From a checkpoint of a small transformer trained on Wikipedia: LayerNorm before each block, 903M tokens.
Each number is 128 + 32 x the weight over its row's rms, rounded and kept within 0 to 255. Layers, rows and columns count from 0. The size above them is the row's rms in percent of the matrix's.

# layer 3 MLP down (transposed), 1024x384, rms 0.0392, rows 894-902, columns 0-127
size [ 92 102 103 100  95 108  99 111  98]
[[ 85  98 121 100 109 124 118 160 149 127 144 187 107 115 141 161 126 167  87 121 108 155 183 107 130 132 130 108 115 110 113  66 176  56 159 144 133 131 134 135 117  99 104 163 122 133 127 123 192 156  79  78 123 124 170 116 169 179  93  87 126 156 110 106 134 140 140 128 115 137  94 144 155 153 255 150 167 111 131 105 140 121  75 132  45 181 110  94 110 113  62 115 122 122 133  98 182  95 163  79 137 134 123 135 100 128  85 155  94 140 124 134 135 151  98 189 125 111 116 154 120 114 100 139 155  67  75 138]
 [151 157 157 186 183 149 141 139  99 106 155 108 148 165  88 113 174  91 116 146  93 139 177 120  91  87  98 130  99 113 114 121 161 114 113 155 108  53 168  73 143 194  93 121 181 142  66 134  94  75  86 114 119 130 150 150 140 120 175 149 139 154 142 201 106 149  67 110 149  94 113 111 183 131 115  79 145 112 146 142 134 135 151  97 169 115 123 107 138 161 113 113 179 166 166  57 151  93 145 115 122 121 132  88 134 188 182  50 113 140  93 179 209 154 152 166 133  95 159 121 135  91 144  82 136 134 141 174]
 [146  99 134 115 116 141 142 123 113 106 168 133  76  53 123  65 107 153  97 147 137  75 102 130 136 165 129 113 112 134  96 165 190 152 109  74 118 163 157 106 112 144  39  57  81 158  98 139 149 144 154 151 163 152 144 124 112  62 148 108  91 117 157  79 156 124 135 103 151 119 109 127  91  99 105 162 141 100 208 144 136  75 158  91  95 171 177 151 105 135  53 111 116  98 108 173 125 147 151 193 164 200 147 138 100  74  71 109 132  75 126 117 125 112 107  92 141 128 162 142 132 157 164 154 168  53 175 129]
 [133 103 152 108 108 116 139 147 112 130 129  86 134 160 135  65 171 133 147 201 187 121 181  88 114 112  71  94 157 123  90  89 148 154 134 150 123 118 111  86  99 177 145  58 102 152 138 129  68 118 137 179 129 152 129 128 104 135  74 119 127  92 141 123 129 123 157 132 140  69 135 103 197 100  41 157  90 182 123 152  95 114 132 101 112 112 153  90 113 138 150 166 124 112 185 167 159 127 160 144 156 170 210  82 135 143  77 127 121 165 150 114 151 120 172  58 138 135 111 122 106 103 128 169 179 115 153 180]
 [154  86  95  81 151 124 179  97 152 119 140 138  97 140 150 157  77 149 156 146 107 188 154 131 182 152 148 113  77  95 144 155 177 136  79 143 154  79 115 131 105 104 127  75 191 140 161 185 141 180 121 145 159 131 118  78 209 149 101 170  42 126 136 124 160 147 167  81 114 193 108 148 114 176 229 139  92  87 104 145 206 105 158  90 153 124 177 113  91 114 167 116 128 128 127 101 163 138 111 123 145 165  97 176  88 104 126 164  92 142  89 149 168 143 126 121  54 164 172 108  92 116  93 199 112 125 145 132]
 [178 109 128 106 135 115 141 100 189  77 135  56  91  77 129 112 134  97 144 150 144  77 140 130 118 136 189 133  77 101 152 133 116 118 115 149 153 114 120 115 162 137 197 111 143 175 118 102  88 179 115 191 136 178 132 148 108 163 102 146 120 123 175 132 162 117  96 149 165 151 110 103 135 190 108 164 142 117 127 144 134 143 126 103 186 104 105 113 105  81 177  91  53 114 138 101 120 186  92  96 149  87 175 107 104 153 182 177 192 126 122  59 151 172 158 171 115 185 120 141 125  94 117 138 169  78  83 174]
 [145 136  91  86 119 120 169 113 109 119  94 180 145 162  96 163 170  45 130 159  86 137 178 165 167  65 112 148 141 119 120  98  93 170 118 116 155  95 162 148 115 182  94 114 122 152 177 138 137  88 126 111 143  83 111  81 151 136 189 146  82 140 145 162 146 116 171  93 142 105 184 156  63 120 137 137 158 119 148 158 137 138 186 110 117 143 148 102 142 134 219  86 118 132  45  87 132 125 142 105  74 138 157 100 132 161 102 123  63 108 151  76 103 161 111  55 144  67 139 120 149 122  50 157 127 132 126 106]
 [142 105 121  81 157 123 126 182 197 100 178 161 142 172 126 116 109 135 140 108 151 173 115 159 150  94 136 137 127 113 144 173 107 151 161  89 104 124  91 118 118 145 220 118 123 142 165 111 170  99  54 142 185 104 141 138 127  88 142  85  97 153  92 151  82 106 110  94 120 182 102 133 125 125 107 124 158 132 114 117 139 141  86 154 153 112 108 118 105 135 131 133 162 112 166  94  88 142 121 130 128 131 132 139 133 165 170 132 166 126 186 139 129 141 149 117  91 132  94  92  86 123 193 143 146  68 179 141]
 [124 155 144 110 121  79 113  75  99 111 121 155  78 122 222 110  86 161 134 156 134 154 129 161 141 156 186 118 133 165 128 148 150  74 100  84 144 143  98 132 141 166 114 142 183 147 152 174 103 135 134 111  89  67 124 197 174  78 131 222 142 112 126  74 141 146  36 130 122 112  69 173 136 125 180 141 123  46 167 102 106 158  96 111 104 110 111 121 195 148 109 101 209 100 141 141 138 154 108 157 131 136 121 133 133 191 125  97  99 101 117  97  57 110 129 222 129 139 128 147  89 111 170 168 114 138 121  50]]
# layer 3 MLP gate, 1024x384, rms 0.0416, rows 895-902, columns 0-127
size [100 101  99  96 102  97 106 101]
[[111  64 140 139 109 142 122 133 148 146 112 117 133 129  95 102  63  97 104  80 145 133 115 113 139 161 108  62 146 143 155 132 121 190 110  65 125 125 121 132 181  54 122 110 120 171 207 176  74 130 122 143 150 102 130 118  77 132 141 140  66 183 192 148 115 157 116 119 156 186 168  74 123  99 152 145  66 133  87 148 113 136  77 132  90 137 122 116  81  95 131 141  81 138 152 125 130 172  93 114 106 131 170 123 159 112 136 180 127 117 179 124  88 161 128 146 121 118 145 109 118 119 145 133 146 124  47 111]
 [149  90 204  95 108 117 168 156 113 119 144  58 133 124 178 108  75 159 114 130  82 144 129 103 119  89 138 163 147  97 111 113 121 110 147 120 161 153 152 135 109  84 160  61 173 158 146 171 142  96 170 152 105 123 135 103 179 152 138  96 119 102 214 146 123 137 131 115  89 150 136  91 164 107 198 118  94 136  91 148 140 115 127 130 155 183 172 144  97 158 109 145  74 161 128  57 109  89 111 100 110  98 121 141  83 104 113 170 137 148 105 106 107 151 102 101 163 138 176 119 182 149 108 117 120 103 163 134]
 [ 76 125 194 104 121 113  94 158 196 139 121  71 136  71  97 120 168 152 125 161 133 101 103  61  81 117 118  81  87 102 105 155 131  77 137 143 126  50 111 102 120  86 128 127  93 150 144 111 138 134 115  94 113 133 112 156  96 129 150 122 170  84 154 142 113 122 134 138 108  89  83  92 121 141 132  92 140 137  90 119 169  79 184 135  67 108 105  92  79 133  85 158  95 110 137 145 102 175 128 109 147 117 130 147 119 131  87 132 125  86 151 143 131  74 133 169 172  81 114 111 157 103 172 125 150 113 138 115]
 [ 82 150 127  98 137 140 161 133 104 129 142 133 143 129 121 160 118 162 131 161  96 104 141 115 101  89 105 144 144 190 104  96 117 126  99 144 149 134 128 121 141 116  61 136 106 131 174  87 116 163 102 145 111  65 138 100 179 182 153  70  85 132 162  97 121 111 115 229 151 131 139 107 158 132 105 120 136 114 132 120 152 150 147  85 113 177 146  21 124  51  98 115 100 152 122 101 120 141 133  86  82 158 235 143  77 106 116 142 128 135 145 138 130 143 133 110 166 188 155 111  69 141  85  82 140 134  60 142]
 [158 142 114 116 165  93 157 100 158 129 139 137 161 137 101 152 130 147 154 137 161 143 123 146 165 127 149 101  95 189 189 189 172 124 124 118  82 137 150 107 164  59 131 101 137 116 115 103 126 138  42 129 119 142  69 139 105 105 159  86 100 139 165  94 113 103 167  94 123 109 115 138 116 118 167 184 118 113  47 108 115 169  73 119 185 154  93 104  75  98 118  36  95 177 141 106  66 127 108 111 156 142 158 107 105 115 163 168 153 133 126 148 118 159 154  93 119 144  82 178 122 134 144 102 114 160  68 120]
 [ 90  86 149 136 191 125 184 114  91 113 185 170 133 147 167  88 151 161 118 130 124 160  88 118 158 142 145 123 117 102 161 112 102 188 132 129 143 112 192  99 127 151 126 153 195 129 149 153 149 118 187 128 139 112 109 159 114 121 172 143  89 158 129 149 175 135 162 100  92  85 106 143 163 108 147 141 117 126 114 146 107 174 146 114  83  91 176 122 148  87 117 113 146 157 122  79 113  90  91 119  45 155 169 122 192 159 111 219  62 111 167  79 172 154 149  89 111  84 143 146 117  75 119  65 115 102  71 187]
 [108 131 109 132 149  78 122 156 156  96  78  87 102 105  80 108  85  88 193 147  97 111  89 126  99 157  94 134  92 133 156 142  58 137  88 165 138 167 149 178  99 147 133 157 157 144  81  64  67 130 122 183 181 166 125 178 182 137 150 139 112 139 173 121 143 142 167 176 132 148 150 136 111  15 170 148 118 155  90 168 107 185 132 108 145  91 126 120  79 164 107 109  71  63 159 143 111 121 109 103  83 105 195  95 158 111 133 151 134 137 146 127 132 126 188 141 136 113 111 209 178  71 120 109 144 170 126 115]
 [152 105 119 172 142 107 116 147 107 123 120 127 100 129 110 134 113 120 132 139 155  50  86 142  88 128 101 166 134 161 134 171 186 143 115 117 116  94 124 186 114 142 150 134 129 129 137 159 102  79 120 100 110 114 112 109 126 133 154 118 119 117 114 149  90 107 152 169  79 111 118 134 178  97 148 153 108 169  86 134 144 109 103 141 118 144 105 161 159 141 200 120  99 136 230 106 101 119 163 101 158 131 127 149 191 144 149 201  84 132 150 135 200 241 121 111 157 102 121 148 131 178 151 113  88 160  98 107]]
# layer 3 MLP up, 1024x384, rms 0.0414, rows 895-902, columns 0-127
size [ 97 102 105  94 102  93 110  93]
[[141  68 166 155 109 205 157 165 108  93 123 122 112 155 120 121 158 172 190  62 183 165 111 114 108 145 148 147 109 139 134 124 135  85 133 117 129 129 134 199 172 105 114  94 197 176 193 137 166 121 103 111 174  77 138 124 113 110 119 117 189  98  95 155 181 168 104 148 132 141 134 100  75 137 134 102 126 186  99 137 125 121 120 157 108 165 133 139 129 110 126 159 140 165 142  66 145 161 145 146 108 119 178 122 106 143  90 180 104 175 121 115  92 148 146 146 117 172 117 126 133 100 160 103 142  90 139  97]
 [135 133 167 117 139  98  94 113 132 170 131 138 171 211 136 152 166 120 101 103 107 133 161 144 106 132 123 104 122 131 114 134 157 106 114 135 172 158 103 173 114 107  88 132 121  90 138 114 195 191  89 139  92 125 153 120 121 127 117 113 170  88 133 106 144 139 113 155 168 105 115 132 109  94 121 156  87 125 134 109  30  86 130 180 148 117 200 155 191 138  97 131 139 124 122 110  66 121 113 121 150 124 132 109 126  80 166 118 120 170 129 141 116 101 144 115 169 110 166  71 144 152 110 102 108 163 142  57]
 [ 38 178 161 144 175  92 137  75 163 121 148 155 128  94 142 138 163 145 106 142  75  89 104 111 113 123 100  67  99 111 127  71 104  72 131 172  62  91 119 134 121 132 192 181 110 141 160 140 124 151 124  80 136  81 118 135 114 148 139 106 131 110 135 146  62 138 151 135 110 103 115 143 168 147 120 120 114 108 151 162 123  63 102 101  91 131 132 131 118 173 136 106 130 113 176 140 120 191 147 136 167 110  95 112  76 108 127 101 138 165 110 209 168 108 160 139 147  81 145 139 121 134 161 121 145 143 107 119]
 [123 165 142 134 159 118 130 113 149 125 168 147  85 119 167 102 168 123 109 120 131 128 118  99  97  91 149 137 152 167 138 134 115 116 132 100 113 179 123 119 111 134 148 135 104  63 103 132 118 167 145 114 201 151 151 107 130  80 153  88 134 149  91 101  75 148 146 171  72  38 116 142 163  91 145 130 118 121 175 203  93  91 119  75  78 161 134  87 168 178 102 157  86  79 140 160 113 136 163 110 151 166 111 135 175 214 142 134 158 139 104 137 161 123 131 156 135  96 138 175 159 148 151 139 148 155  94 119]
 [138 147 104 143 146 131  93 146  99 155  64 140 162 177 166 111 146 160 139 134 133 105 101 132 143 115 158 145 165 143 133 153 175 100 105 118 153  99 133 199 114  99 100 121  84 108 152 168  70  79 118  91 124 160 128 175 156 119  72  89 152 124  78 147 143 158  98 161  97 154 167 152 114 134 118 153 142 164 115 107  99 119  78 101 134 165  68 162 104 131 117 113 112 114  99 122 168  97 115 133 163 111 108 122 172  89 169 128  61 102 174 191 139 153 119 123 129 100 166 198 118 153 132 175 168 131 134  48]
 [ 78 103 131 123 155 171 101 103  79 140 115 115 143 137 147 103 171 110  88 104 159  97 199  80 190  97 183 147 109 168  91 162 129 111  89 161 134 114 118  72 139 171 129 145 167 147  27 127 130 171 139 147 189 129 192 133 109 135 158 123 145 136 101 163  87 161 121 136 126 126 152 166 138 160 114 113 133 126 121  75  87  72 108 124 103  97 110  89  98  54  99 121 115 144 138 140 147 117 116 148 163 130  75 137 103 169  72 149 116 131 169 137  83 118  96  84 131 159 145 123 120 125  95 106  94 119 157  99]
 [126 149 175 142 129 146 156  88  81 118 104 177  79 151 100 119  77 157  56  83  94 128 122 106 128 101 110 169  80 112 107 128 111 152  78  95 145  65 124 116 138 224 183 132 171 116  47 129  99 130 187 143  90 103 139 182 172 162 130 150 173 116 128 127 116 141 126 160 135 121 114 144 123 167 139 156 118 107 114 156 137  96 175 158 137 109 128 113 130 148 105 103 114 134 107 161 131 113 160 154 181 126 144 115 132 142 126 104 181 102 147 210 105  92  59  48 156 133 167 159 138 107 126 136 126 138 131 110]
 [117 146 166 172 150 142 103 127 162 168 143  91 130 100  85 149 162 139 123 129 164 124 160 115 147 127  88 115 132 179 204 111 137  81 157 110 156  62 144 145  97 106 129  99  76  80 173 114 157 135 144 153 110  90  64 111  34 189 148  80 117 129 179 133  82 152 123 133 129 100 148 136 118 140 109  87  89 130  78 112 135  86 134 141 177  94 164 136 127 149 113 136 132 134 170 181 136  96 105  87 179 128 168 156  84  87 150 160 187 155 148 176  47 152 156 165 136 178 183 141 117 122 127 117 127 111 135 144]]